Weights of a small GPT-style language model, trained from scratch on English Wikipedia.
Architecture: RMSNorm before each block, rotary positions, no biases in attention or MLP, untied embeddings.
Each number is 128 + 32 x the weight over the matrix's rms, rounded and kept within 0 to 255. Layers, rows and columns count from 0. Numbers have three digits each.

# layer 2 attention key, 128x128, rms 0.136, rows 12-63, columns 0-127
111057109146178175137175120160155140143147142071080110054101153135099132125098092137105076121131095084147102210082142164134095103144137146110085066139157167106183108147195044107161176119138145143131134092115106198126102143063154121181158150134146151075109094168088134168063084127148170154186132132170144108129151116176152134150174069123208109110114152171180126166135147142085143102182
137141167144115107165067113138117150092115124091153107161109149136110190087079111113157128078161080133095160154134117125104172167149115119100152091180156131084125151155156086138198118128117133133141124161122093131138135168138129110181149106125121110145158139113155144146153115147150086123141151165090120106159113146145095113103096166130135127133099124142131103111145121097157141106161
102136076113116146148158101156102120096135139184142152109160113146156104162174134137147148138153108133132121091129078137141138116084121147122163187149093142161129106109076157093129099152062094082165128122124102122120083108137122130133133103105175136115138158094124168051161087085048139127108175083131125096075080118107137174139107116146145085071136100102096157060086152144141087180096
088122123099084162140124095138143122155124099180196131146084144125122175088123107143106136105133077167083138152107133165140127078081161150074128154172034135084129129123098052153146114106087121150121190160071121078114152170144121117195136127104147132131101147096108125113141094094151113132121144148151141122097130146112049170151121096155105139103101126132101118097114111124085125099138
124180156114104146149070135125081135085100164073136098164127103100143161087135093121144145079140054113099125134121096137116195116183119172120167129135165132127143157134116157071199153093122126130113167145126068126135144111086107123158116104068136139127174150117135094121167143135158088126125143131108112115139069129122104122121120147097103078147133128152091126136111144122202145108110
105142145076155117141149103145140136151126069093125105129104109106135081117119136132166102168052166089096127177107182146122123099162126133092088103121164134138110126157123110141110137150101095117141160116098126125093135160131127139145173141168106109124090133120114083142118135134167127138150116140164148119132168141164133111150151087131204112123127111139151133125168129095119160110199
134134127104117135107132131119051115052113178139149146170158057155145115146201102096190132127154118139141117104137100153132184134189107157125176191130158119198146156135101187086122117097121138089094146155145114106119152084132112169125127065077131117134140154116186168115143113115118085145133158133085100127132054106118134125132108152140052121120142157094144155051107112129176103129135
115089117111045137070153124143054106148135104165116178175138098152189114170125152072159135146122157172130150083128165139123136117102179104081066196108101103189065165118118151194113100120154110072097155161140187054107177134192123141151128115186131147145110147104169125135109090089145072136094056112144145146153145118109132137125133136189105123091114108116080118078141082116158115153139
148145118099117137118164091150138142110120121109138099130114127134082139131171113138142145139131063153112122148135094109133182120165141176138162157154149134148186093103150138125141128123131159130150132132136073116150149131139087155176151127098139141128135148126116081108161125127117119117145143181075138149108121114092095128082121110138086128090147134129156189088105125073127127047108
154139110181171102128099166102178120157164138132075118157134112173152063167145135112168115104110179100187121080109185111142102149139130094134130096134175147166082100162162172122091171162155130125101105127149145132118085102129147087080137090137056130094129144131144116149098171130148155143038135074137134140174110165161180084137135177110133116135177163088129050153162135157146183161153
110079069083091122130135088179135155164092093131122149102135164104103135124105148166113126181083123087124087184142119111119119113120143132127104144147128100104181121127127051155128131096118133154151125116141127142165144169132118163188154193198178161108101119107059112115127132134099125085184119167139169100103173116134129171099163062130142100070099092123136165101082156092095089087109
151148165186140106093081179151116086157157149110102132149132079143185144181148092087209116098165142132148191110060137089136143156158132101140151143179136121188134177209156130171169160173159133102146088152162099158104092065165101065140141047127072132081125122164107102136070154147165132125065126095138107112156107120154128069131134135107125093112132145109095119117157106157187163136161
161137117102195181102148148130156104153111127080124131094137152147122112146107170157127111161061133076142125152135125159133086089163133148162126095169183110154124142157052139123088125119141132132110102075137110124154100127052175157117166174130089133119119084162127115117045134114107177138103131141100182112123091110168168143190169105113131106099143185098202156118136151174058108140102
111094097208115086139086126109164129119166158142075139150183102168178075140160144122124131127166158114168117074081131104097074116120110120146138147111142165126123124137166178108150165119127087125120068148141149165134084097149142089092141129137067139080118124108128192114133130182121117136092184099122104093127099148138177104095127141127106121168180141079055086114147153168177117133143
112127116093080115137127082114076146081079111145165135110159130101104165090112124161072140145136098122067122156166061138092155109098112139102135168135085097073141118124081080117135081080113139177127167133118134117162150158100100176150126183172215138142130143123119125087169086165115099099213119158081135121085157106087093199096145096139110179132083089143129153101064122113126084083067
123101104160159126117147158105146103166162138165067169129136130153148104112132139116104116145120173156155123067104158114120058106075093108112116118075084206142115107130153147124133133110138090154101127102146141150086082104114190169067114125118064114113120100165161171155093116121092129127083137062166133110106124109148128130151147144174167137135121161097092096156185133189143110181136
190169157158172096116127152135128142107136148141115146104136142074133133138102131126094099075195117163143153064176120153136154155138132135110156156058123102162109124133083118141119089146166141190110168136162128145123115100103148129109116119140170110124100147118163085135124147107140099122139100099150142134138174080083142113097113113103145172097089118137150117140160172153135115127103
145130152148159119148129155084093128113151155148123189137095089153129158109097121120084128111182126174138127097096112143099075119047097141114118149138066158122116111143127153114168046058140115174041133109100132110106122139042137122079188147053132099136129058179161176144114116129107137103088147109108148129144138086134105127152126151161118177158090170121146123151102140208138124109082
061106069089072109126132069138091140122099092160144196126168153102130146108119126168062148179145116116092132159151044122087145110081119156104125197124071123082174124105102061132175078078104141170132171139129136119153148165145115194162148177191185155132124122110125153084187088173102079084217137173084134105078157101102092212073140061154118166112070092119092159078057116118108067080080
138090124198124083176075124098157165127155162190106155167147077134100100125134145126066130060219143124178087129114121152111058151070147135098117130078105117064116037108145130105134139104157108210108131173113147128132132148141165054077132129144131146103128140088089115116159147191124159134135157101126107141128202128137141108047129124109129192184141090126093066165072173189146129126140
150109101155104168105169138169101150147154144172144137097136177112150124104185067179174132184100116160162070102088133137186104148134172176137119098088077144207206170138064123090047118141077116138181085190141125169092178141178131115136172104096123129139073151130164110089099168106114096134120108116154136074172115125178116131157133152197127134122148132113111117135183181135081066166104
131119121089137127153093100101120110130138097096102131183098105151110158097099166094088120125150117106081132146148160104105117091109103138125087138192132109074069111142166111128171122100219120169079199099113111071142095120115123108164072146123167167163118155101094125181143121112140172122125126111125131177133128153078134131069151089079115150136126149157146079132144117132114175104090
132079105146135124095169130122170141160186115193133133157094153076136123082146116160101142145125101149152129103078132159157075136152165162080115164187060126178166119130163087085134121106097133133108150118074093124110157163128128099117127070114145188171095143139151112136096122116150145142126168160157113083141116080089123122123159055192077158082127154083058117149129116143157126127106
126147104186098175101178123126121150126166140182135186076149157062109094166139095171137133201164126167191115095106093143154103171137194204091160184066114112214182110126117114108080096172085075118115116169137147172093143082117161145152148104109113098122122153159136155084079143121127151150123131111144129105089126070134187145163088082158155054074132127117107148113131144127124070181136
144113096168124155107185169196110114115195114178139145109120140119118115139133068123084124140153079131114097142113131175172107157136137172134197162145097121117153142178117090069171140124087162133108167169101056154132181165121107121158127063133134139096121160172101090120094110095141121146131140142102101120076146077140148149163113096131159116085122090131124092145089140133109125134087
100109132061158174150086114117136100126106072121105102173109104165134170103107099086071128106117060123073181150124134125112166093119050122082120105161133103068108081177206085131192165089135110174152141108123025127150100124115158153169070135118149140162151099165078091086115123128118132061126083083182153177119140162088088151101160159136113136154121129152125157155097109096158154108127
111081069139108173112155128141103152101165155164099126155158106097146133110167133130158105092121066192175064165080158159177105140145178186126201181121128100197155162167172089096146118125076126101162159168103095129146131130153104107135168058108195154078101151173146103154105120093124105144116167161094102102119123107170165139100138102161147088124165087122137102125116111227129148121105
131080099161115186116181171152160126147217129142150173089105159084127142124179128141127122168177083135163137123122133142127121115131154196081114180126078083157168072119184085135147156152110068136161141122095136155142138161098092103147148111156142109085138185158102169100085091104155172142110173147136097124085113105117100158126113088130118128070171143127103129155096117198087142120103
152094067110146177144165110155094160095168103153165131125151150099154116116175131119121146094119067126164135110145081193150146116124121164124124188137090118179147098127148104109155131135101097112125161123100085118103133148083075118146080093149168144112114189097127149073105128070099111171107145111116099124078116105081108171134120117141136107056127123107089156102119184111133103148120
100101089117139121097145096151086127141180148163114161141156108134166065163082141139143124128125161125133116172132153127126115118094088119141099137085111139121128133141159076124133152167153147144126115135144133156093068100126131122186134108162148099105118113141092140119096151106102132134128106124135132139138161119136157118110136094093139130109064139144107098121118159108107130191162
134091148173121120118184174137131074169170137123145128146081088156082131144163082121120098110147133132130122144117170151120143132123152143117145092168133102110162133155144098121136133085121170129112127113107123153127102161116127142148178130095117138131152059195135062178075092171175153162084084118161163139161135133148131089146152167136102134115146170114164124155128079154114195074115
066084154133119125129126103140118113087108108137140100143129121144116180128084105108151145081135083116121191195081103162141150152090153076083162049230112130089146135167069059084197116087123148084114143196088047121113112164167097129187191107101172155065128127150116153139138063124177090130172116175091124106144127136131062164148093145129186079109090130151161116088122155094099128103177
101151098159190139109152112165127127103147168118103140090134167129105096164164152250152066178143150135153156096095122126121104072113109157142171156133098166172169128174109132106151097107099081134183124126107125135073096133147126125171137126123145129057112136166140147128092130068117131078126184117173141103106118123115155126117129092143176109071153140092151126117137179166091091114153
088128085115088184153118134160143117115134121151166142132093151080103168059104121200112129128132053140087139191076091140118170111121154173109157180185048137120173094143182031100174115103104059160137205168101076118110162177098105137204182112091195135089112130163107123114113112111150121103141149134105101107112114100116059172135144081139137122093109095147092156134090134150147099086132
147158182106097141134091144128067107087119219129150113169190055138119127151148138079188133119185098183097125060134145106106189145139112152096191164094162058153088178089086156120144103105099095089051175190113130092105158077151116167112082084088132107192155171082179082103199144151143083135141121130088110156140109138103111100128026184122086130147131121133124108076129115057204096140110
132115145101188117158173130129150155115117165135134119105138111128081093143157120159127106153162129123108097132114143142169133112106129138127179155091120106151162133084091141104108146186097119110124182115098109171090136077120139153111138132097157117140128153111119115100133113118178119124173181141128128139086153062128117106133115109116135134147154158117169128104123141105107119093165
101098066096065179122139110185124115152099093164128186116126155100125162093105140123106145156105134095131143158105056127111154110107158138125114194137060124109168085103171064136164107094124097131145198101146087141146121150092119176179124149141185136128122133139083132109132077121114128109170119140112132131043145089113101184134151049145144112082072062128092186100087102121140104104101
117097083144168133106166113155223127197175117120067140065100180127130087150141134160154120155080171099176135125074146129142029107134108137184117076122127174141159088136202100167124148171110097127160069055137122182152089152107138114113155147155093118075105084167091158137047131110069205139099146085184147100097114125159169134124177086133167115135145144100138119164186160183099132161143
136102117118049152131059101155149118192104122150120148149099169112159125064026180101090148083111159105138145140138124083114148157092132076113105169102052092106059079146173050196098087158171073154081161136124125133156068129139159120131069141185115095156104157115075102144138167160134168109127064126158158163092216133085121112145150088067125154147068053176094078136132124092211150167105
127140163206134107186061108094127151090153161118148104164126099120132122117137137139123106109184107136126119114162119129130126131110110127102139135131178114112092129165072141116129143151142130166099130178078148122115102139154109092122096122148107140144157175092151102122161159165176078127128156158107115114163152149095156101091071168101114141169162130128107085124110155129134147051134
148096124059142147119158168204052147120121103090086121144132086101159141161126086128104109115118188085133124120174158145162137173207155114156057103170180084219125205171113165108086191128158146116137106109163157070150140125137119119163116120176160141112116149109109080144096147101132147113145108123120146114180145124159176117149147132092123102137136156136165143105077129151118160157139
144131191139181156097097171143156106143123109082127094113119150097151147124094133105180133088092144103128142126094146100172138145173141088146120064167150139178121186175150154121092181146126114106136092117136046174117102069118134098133112081089084101130132122143146083158079186130121165113078133110137111135165053127155112075178121135124145122136148164135119143146188103142127156143141
151128119155192136120155168109180131138160123111094116083123145142120105160123115131177109133084170107146132116121213126162091139146135071151111048140183153170105144151145148137085184143146130102127084107142153136099099109105160102099120110115098110122133119149134110167052151084134183130046113085209142130177106157195175098195152168123154096140176166107139115180180130141115149177197
099121126099108134145141082103117147095090122123181139121116130117103154096099154153089147169131065134090130155156078140105141093081126157128139159136111118084142109089099090114124082105110116115120153126084115119126143158116096152137147164104169121169137137116124153114165104136119093118183153171115114136101144134103084179129109122168121175098105112139149179103085124099101129081111
158175179123146145128128198113076091092116148127123156130161024159123152181139096058183120081135132166167160082103130138105124143125129134150133128136107110157111119181127185145171083104160155119112129114160142117149115075115168101086167100113070086121129101167150146119110136152133159146125065062118146118137128076120124099141144130076123143126125115129134132112136113160177158151131
113125131113084106134127086098098120091091102172194132138132115133107163080118123132089149112163088167088134144151090124102166118089135131107135150127049132103140090087140079134129083105110142143133147140118103112129159151150111152153112134088157128149146130133140153117191089144108132118183120168123135147096171110099050143111130113136099169126100086161117161118088110112143122071113
134149122102114125133151095122101146095134100187157142112105120125095144120122107124100120115122076182126132147156137142112118104114141170121129091135103141079147072108135096133161103071132148173085144128134119062130164158129108091149162149080154104146114128122150130135180117102120149119131087124121140125133169098112087121131133135141115152087123094140143169131110088120109156060092
169162193169158145140108181097128125119154163096117109140120112143142115143106141110154119084150142138147139075137205144143134152164118108126151075100144120175052121141123193129104148176149112111106131142135152107089111092126155090064092079105085089126146149121168123167107152105169143162062098083166133168174108146141160051161109212077127112167186171137138056147159144156156163202172
160170165178179138136118166079162116139168180103114112144087137140143116163148129109149127111185155163142124079135143131138135107129114156129147113090165165149087142109117165119140133166142124117092140125121116147082102087117135122083095126069069141158142141131194129145130149094142120137069162115148116150159093143132139077150080181135113136147161173122153087146166137142115137133128
141119114111121140138113106125175163129132142100129141084141202081107103112063196180101123138102145061134084175169120147138093141129130111114122124127132133129101084111044094092082156137135075168106140123103112135133150133092167156126131183149173106123105146075091099140113169116124106095151136174131175146122124120129156144151124125118162110111113141127179121120103169146070061151133
172138135135170151139131161101188139144168150103077122097095161108123096141085166130132113132098189095148120107150210145162081132144109077133122057088170131157058117121109172115066165174143107135095134103151163136116099115074168120081099121129106102126135135121139111169082158074149139151050112092194150180149110139156183092194128165106159112141166174113155079180180160151123130225144
078099086099077150137139084102099151097099090167155158107141179092126144096075159171095147164111133117115141155174098131114121123086151117065101151117096112098105081101087070119101083121109117132117161134140155087137145184104116171135124187179212122159139164096094144137160077127122087116155102132150139158075182139117123203164158122149138131102068085136112138101085119128113088133109
# layer 2 attention query, 128x128, rms 0.138, rows 13-63, columns 0-127
130123158102132151086105147148117126134175081125190164097080185133114128095113121129158146103145111124159140110133107118147150150131176110108082093154107160055134115158158123145153110162119137129142126055108143145158124123081121113090093108183138095140113126090094112167126114110172130144113106143129154113132160130117071104158125125103109152146138094143132146156092159140169128161109
129171134162181139123156152128124150153049148125091129124182067082171197133156093186076140122103155157115049105072119173163147110123160175121174149130138152137139112102101072059091102071132067110155134163124165129091140158102126166187116120077170178176087097158143108101091162070112111090175122117129060122186133067126133123140144082237140100102137151146078142107159114122148069146150
100106174102109208135081101121163148158109120154139146164112130141141182075127143139147168084098135144114121100134113170106200139096134109122124149154109164103108115135134090081151038148110102100138114104095144061123099159111114148177122119139120172162140104132108092118118172126160138164167111132145129130133077120121101112164121124119104109138092100138126138141144170151178203177137
120118147107148157076110092155095088134110069130111189097103180130126141045071111172111179098125084169136171121115101105156161157125189117114080159139075156129137138105125115139140061145109160156117146130119111104110152101082117167157083097125127076129135139131080104170132137120126144111117114103110117084137118092104065105142180101145124140123112069168138151141107177134140112146134
096098131141094138166124115137169183138178119171132151132128178165134117113146122102179114107119102128117160114138118163145132170137152089162118142139075128136148120119141108118179161170113145107111120122146112112144097083130165102086170101144101150083142163077151165108139149138154135220121099098160164113047160136155131178152161149022136099153098126119140105134124121100085173160143
172173089151168148081170162137068123154084163140095113127122103054129155171130128162112134121135093171110124125094127165161151055171184147085111140140156155151138156140098135137075093083083125117200181180110206140130162164106137163179051114089169159150133120177124066151093051069141147080132147134116058150153137066145115123171124104225160077102125087104126136076100105157136094109134
116071107124125102102135163118087164178133157169130109170149081138159137141158103137149106130138144129085122166074181150159133094167172101136083101110143130128107156125090139102103114076134126097135139202095160122149184200118107132175125098102122159141114108139151123140103101143106111110136155117106101167165180122137166116163128136193132105136120163163132107112188092182138115116168
146143160146155184109084150163151136141117106124140159158098125088106133108120147152083162077094138141139133161152095107193166105177205144157108142133139136098153119090133152106127082165171115111159147090094130105141130132102093124154094141136142107106135114111071079148140152103184152126142072143102126093154130089128108096136153122128069120136136074096109145187102202159143141171116
141145109147114094212175170138137149124128175116136129131111094086119094183173082090144064171122097083169073090078159121162112132149086159197133113084149124122173151139143136127104196128149088120169134152175146201082150091137142076084167086098109152094129133112131153103101109118150153170133139127170157148109117107175149137124106110133156148125173099074130107129084085106123129138148
120111139123088110147072089129159163103172124140115138138133142173140132081156118123119149103106095144128166158138062131167118123142136128155143125140095094117146097120142125089114112198105129114063072126100098135147106099080120124112148137143114128068142164070138151103129155168068108202088131088148128060087112123100140128107177154108072111148112099163088139153163142090116134123111
091132165120136105150158180137085133130130164140129102148084095083111071158144086062155130159170109085122099124087105118166160106156115131160114136065142078121133112085119174124108153121117130112159153130191135190119166117131103109115125071105101149109143131129124160130120061153170116162128118088171134144121143071144126121113145089153153174061192071107131119108098114134162136111111
134160104159101096156128121150161109128114197094081121136121157080077110182143165073158124112078163129194101105091103156100097117165149161129147122159127137161122154134146171148137166127139118124150138157179096138101077079146212128060163131055103155115150152086104140101118119131147098147090145165115155104103124148146139119140112081133134102150113159084137136133091164135123100133116
089057106169165112151193120094124156151130135143120135124170039126143140096146091118161092145154097144096084136060152173141120157137120147162152108121091135135114127090101090163139158098113113139127144161153146140096184140108143132139145095111114132166119086135130149134090158108091131172155138026129157169111087113111140125144108049154134146120143173170100126102141078076088131157112
146118137136170126080088085118110113128109068128121136155186124175146185064083169164121186088128161184080156161165101145103120130088129088073127168204081126134099124115123089132154072084131168131094131130050109074187138169120101184179087124129139124157114149132124066165146155154084085100142139120061116118130120153075100117075152133134086112141084171200120129152166115145133125118100
114127103119058113146150142100155111125120166127156116079140132138145139156133091066108102195102087125149114100115130137091103123116028136111161127109094152172132137158137105101143169115124088178123099150169094144067103153136171170110180158126075132150112101161192183074080124130103130139063167081117145144087119138131156119131101116159200141127107150099106139094123112088121085113146
125155095106117116120138140141096096077126140088111109117109122142127141127114096082080120198126169107126139180156135095140133097101086123132084173100121114158153107153147137119126132070133134112114102110129117116150122164102067162136116117122090167122160125148125092136113080144167130109117160196065142136136104145180119157100084140128161127141103111100150083113096129084150114118138
170141132117135123117157115104102113101150116092142105120148112110113154135066133108141144182138179128140103085110134106051093111102095166138207090176086155145115126149152130137152122096124145168121144143130068135105114186099177176156174151104107101174096085211127111143135172110185061100060166123094164152113114152133128103137099092153149151093132173110150122130103168152148079114129
102118137148145121061080078101123140155125072134141167159191122187158176028114152126128196081116140203059168150137078172123138122090146079069140166215074133131084102084124079109156057113101170150078093144070101034172157169110107221184087126142123125172116121127136095114130153167055108136122131081068127106131128142051124125091161117166052123164071194215064162143195116128113106141092
133122100144154111164177080100166166077141074140127150158169039173140147114131076127094118180143134121092100213114173133102105138098071165210133115157114109123146081090130081128097135049098190118091122135113151116148158173143077160157166129126130112182129071145080118155153140138126098144127157081115163149108036139125134155101127110107079158136148155190190106111134088112085177133112
098205158145099159051165149154089119167066140151161123083114102140100145096134096117167130179135070156106163158123141135124183193160111111120096123106132106078118114143094194138088120137089118145138138115146167098124101145131070115154159081110154082206137117195176157171124112133181133127119078173098147119135146139139067111133099158109212139090198164116155126121124141121149167130114
140069106162118156136097114109179154115154157101110125189128125102173110129122153109102132119105145093148120136113147126124080105117153145148134140091128174161134148114139108155155146135199101078130172149147121117101165118173150100143103172152125160113128131094097078134101156093123115108117164095139105143165068144167124136150138073209092146127059152099137093139135145138147154122163
162122141139105131177147146143125090158122161125078087159115146136130166124078044135091074150123148139174096073105172161089149093107119165161087206150112117168153155118140122142110076118089167089154083138120183099094095131189182134118129117120134164151150116132089054133109130065174121167074157114134136146150062142141108099119153117181109155123114093114110118108144147119109138142132
162170157106101109189173141141143094110124163119046102115140152170124175143090111122103120174132172124125101097162116131068149120076081136144118173095138098156127114127109161139110078141093141131100073116123158097107104108091152183139119133091065119172160126140184144082173091139117123177080126131098125142110111137078132111058129147133130121133126124109118132157114145056128115157091
122096126103124118153173144112089154076134166156072135166109075085159159099100113113091153082129164116144084112118190158103104182095147144078136201084109114146108144106117093154245149121058106074132115148141184104082133122148083166092134106133147170143212091152121079106122206088168099116154162100142064158184088109133090114082138061174133147118067101125132096167077136115144123088147
107130141105088107139091068144189139164137114091175141154179126144118092155144122088167164069094114144118145147094113115135046152156118098145175104150146134137132114125151068090096099185178095154145108100099061174167137121146119071198121143125102110116083099136123103094120161187079159131096125089153137146132122119131135099103133203103100144153130134102152140117144129072090177122108
128090124136103136142137101084094138112152154148115104148119102126137153104134125102107152070150123130117114107099128155110092154098121142117164177112140149177111159108153134144217111115143161099154095142138118126122119145174097171125164075111137164129176085165152117098127154114116097162113192089104086129175028126103119096069122087171118147134067095104136121119117119174167140067124
121079104124107156150162123054124156129178169150108076158170072079156146098167089098113142127115159119114087103106161159104096135094090128132147177104121108172131115139141126097221158124121121105146099159110125139129122127116088118134139105124136192145152120158152135094082146118143125155138185107094100125139028137120145135053113070181100133130067127112110060145139160150156114097084
132125131080094207146131098096158159121142162138090129165160102141161186138134146086086150096135184117097069113112126155094107150111105113126152163125095148134135135117106093099179065131134063081107146153113145103106122127113139159163134135136131155169121123170155110095119151102125113156165141062134079189129064116112152098118137156144119132153047147073126130149144168124169147148152
072144104111089138151135128111109158150177117120100125150128101185094136116175129101162106156097086138126136125134134122147169139068125158128102152096074125110134091148175073105187178163137113142091137122153123161147117115081110111087064114149078160130124110119108127126128151135136089155156137173137126153084118146103113149061110078110127129122101086140109095167101108101126079183143
097111142142116103191164125174100139106113111227099118125089154104115083132129116153187084146204132115144160086184134158079122113168110111169109148125160143160147120136105153129140135156135192120133114136138143171124122150130099074098169046186104130091142130154151115094163141147161093186180120058109175128120137157133148152043150120074112150142175101120138098143110136164119170123166
109120164085106206098118114168123122160081062151146165140102151124118167123092172138124168085116106149125130097152141186126156122135204117062051146138086199106129098121147093114096077178115113083183186084104145095130098146129139117153089134120139154154133083126092123162161135099139107154175112104147092164119105124146094076165137145153139106094107049132140155166131177171152156161138
120138123183112141132181117100099116159110200155083080136118090117134172148131091124107102134136147143107159109137136170126161109154127167128129150123120101209132128143157136108187165102166161115176140147110136127113136119115104133141134109108126182148138100189140135089093119112150137146091177165105088157162065079076140103103151103186141162108172161110111134104163148108143099139151
136121161074100164117082101109184115126125109106132147170140116137164154099134146110106210083141151150113174095155097174102174144128132116111114190165115140153108068104189122108133057182114107100095117118103111063141076150108115159195133132091125189160122115134135116084127112173126130206104160094133073129153075096090079081122124136156078115117073113111097144145158160147158159133100
109176108125167133142133172145098132155113081139137177152123096122148167118091097144167135096098146134112110201078165064157105150105144150090083088127096104089104158150082091127108120077093105139128166137144160086077204142120086127114070127105119097142089157122113069184128141115146129042176075157090092156134146131181121173180136135163169156093139094171119069128063064144142143159125
128149127160144144155160128148159131124116126079093147146158074122159156155136133106113136152112136144066132127138145111132128140084115146119128174147147124162146105087128090137137117121167105084103118124133162096129149101104134134129123103141156165185152114128122096099123115121125128124156134122145132144088069091154134159147120071134104121116101093099124129115105075071091130153118
105135130109125125097109098123200131132156108098127147151192132146153127096147143117116195114120142168102137122138070170145163089126102118112151150126112110147131102098133112078112102163105110114100072154110103084124108146103148175168137153146115154137127136107171102048121138165108112185076122101145100074138135129091113105083152150168074115117056130154089186141193150082126101114082
111113122144130125153142089117184110139142169091161106079138175118096080157157125069104096162167104118145146123151095167080087114148087166179187103098163130187146101132171181136162183186141151158104104106131074193127082122126175144076209168158113173095146135119164177087126115162095134197104193079141154079087119141109167113103123124105117118132117149100143139140162157112073105092114
133135087120115044155082101137162130115203144159131096169175128201170086063178098111140134138105097138116158153129140094118130162093092101123116133102087078153110110134153121077133148129104138120062075134142103139172149095127090111128120098131077148092150214107157125069158132178093107144100135155165129095139128150127124135054142168060080164156113144152116060137181067068130153076093
125120143151158132166158143122100136118147112170096136170122081134146162076128118160180094136116176110125119114112188132126123168115140156155077153160064126126138092130154080170149143083130147088105153135113156106148181129115093101128131039100116118144148142138065108190118189089147123145142079145115186146112076138166111133130127097082128165139154110147111051129099098151131156135148
133161107119108058123157139148162162087120156103118119139092117124130132179163074123124119126112104068158127122091121090138128116127160114165082090132166127181184164102125172146068129113124141120153119135126130186142138085193106108131167142083154120096106149093122126128153097146108125117150157135155103107135110072151134144149153100170158137139175123113171168099124108121115128085147
134213148134140088161098132166115085112101142094163117132066186108081054133137132108148107108115112125190175074155075105108138121115120117111154112121155105103136114128164168184104110138131117139144118126143104146116136110168135061041110096113129125079147169126119159158124095119156150119131125166183133110151116137147102112124112136120170179113139079051197127151040137162162157099135
131126120123090116182158169129167122138124177109116092089101140095119098224156096087133060191142112074199122072108147101132123126155070163161155102093172145131137162179131147136102187159157105158159126143200129206082066070164167066074160157127116139098128137109169173104117117119162144147127144146201128138111126130168165136152109141123203130100173091051129128116093126105126118111167
147111133142154172092080080130097097135121083151127147139171158165119147070074176186127165084130195167102160109165119121082114142095168109069124136185099155113106137140154081132143066118128141135076124134086134064161104181122167156155079139145158118164131116147110113155131194122125107085093108132097123118142143180101103118136129127101071101145109162175095122163161164145111112128115
114187112123132083122194178140085110108111164086106095118148071098112112201088131127099150183144138141128060151133138126128136085149109212101160135111198108167113159146107179117130179092157137152147204164158114167106158149149087141115128130056102146148104121141148094115152081097147121083145129149138101156154150116142152130130139125135180121053176149128165128077061122124145094118118
141142141101146164076111132119108098146119074116145120116157127145138153121087151165103176123130172168117161152193119124106151075107099135084146136147152126091096109149127090119148065098132148161098144105084129080162107174116103179158056175159141106162104113162144064145147141143135144079136112138107107144160150148089107145103134162108098120106112124169133116147169143150166143116100
160134135069109162139116109113147141111120089139119148120156127119115149128061135149078159138133184138151129141218113127130122104133091206151158079136157134115138130182141143108147121146148151181101144100109115118138097175126102135140105190123095067130100093166169098126163173122135118103117115137110114152168126168129142147101110189103122112109131161117129136189128190166154145137118
144145079128126105152184165140111135108123171126124099102087108102134111194147108125161065191156143062163096124116198072136125129139112154143093104085192123142164157160132152139119184104142110134158150130173158165132129092161112076117156125126147140134121129136125110132111082105169155079161149197148106170166123100204116148169079125124203150090184107082165100084086090153135114103151
127123138134120163138161171147122100147125136103144124121095113081130114125134096124171089167116152103152074080082148088096137145142097144140106124091115156097121140158140131131141149115142088127156146128197135125064155130125159102121138124131116147159134094163111134125096125097190155085129143146127146159138119150166149100167063097126158174106151110063125090123076136151150124152166
142151103183120113140106070138148142081131112130114131147125157149151148086155109125170121132090112126148168131144135113133087151108143106137107128168101117144166092136171119152103115126096148101084082136108140106177131093120143101122155120132144142106179177081124129121092122149111080160056183159136179078111049172134117142136091123121101120178095119125110144165136102121099125115133
169154070144107094173140126154147136085140193124141100093094149123139094168183099128154045209107096067194130085120166084119095142142098128161110122113148134176173161181157136136106196149129097121131115151175145171133094072140161067081180125136117139099144179099152150106098095109150133110095189184156142124106090145204134137147076117114188120133127114066133111108107098142114116083155
145093086133134116093068072102125117123129129151115133112195150194169152100113143149117146106144155155127173146180133108135128118087137087093102142153101146167103135117126098105117085096098144133089073150073143093192130123106148183176085148163157102139150168102170098099121143186049098093094140133115124088133143149110119153114150160137083088139080186168066144146218104130113096096118
# layer 2 attention value, 128x128, rms 0.102, rows 0-2, columns 0-127
143081115136108186102120099109141111101113092145111168115151122143171111137174115079094148173087157140145092127124113061134069182129145139118167084129082130137203130152117140034104127101172093133108117159187078144098178064101155147134185160143148165148083104205162135095115092088100134128154161159091124096151118183090156140129054185159111179106133138127096184196114096165094062120114
106141115130081101160117126143105169132119121093117092152099128187186085176093095137109121120155114087164141142178119078137151170129099160099137180070203068141144128035138155148096127153142176078162062102153171136176094080144063124140145110130157108106150163104049156151220121149112125164135089117170140126131150142151168157099150145094127119154144064190132147127108172143143117124089
146148120104146110120127125146129100141126122081130125134101142130112134125132153132130113120108140123125134118155124143051152062116105108103125116140127117123108162115136122173128121132113154108172143139113112119183140171126132129110112156144102119121133112127129142131155091131091144107131101166127159153124105155094122115120124115125131139159119146141157123081119136136126143118152
# layer 2 attention output (transposed), 128x128, rms 0.106, rows 0-2, columns 0-127
152141152128052130060100168163134157090155138193095140047159137138123130142158152168177110182128197119116109102164114179136042099089169122110149177089138103089119149109094149113133078085150103129128190171127103123124071093143108175139130179135122168107135129127103139092124123140112102077110197151088108102151125155146106112103084144120166155196132162163170182192102129174149202188100
132100109107122160156069157124098157146134101138162111177072153054126144070137081082099119116084104093119164094111174048125175162100142124155152066125153139085158179168151145098117170145132101156149118074157157171151088125157081059180149083098104178117148108082161078152194147108114188174122105090112096126086130066116131122176146105130055131118170136118119089112164112116108157152154
118081190143132124121166098130151108141158134107122129173154101183084123078068096133107129129102100150156100159121167077111141139170085141138145115113091139145164095128131107143135151093094110093152145125113127126104152134092100110123123120143105139099113163189118154104137125146120118101058101134152143096164136129133143070165147123155115160141130117154126104103131169138092099122150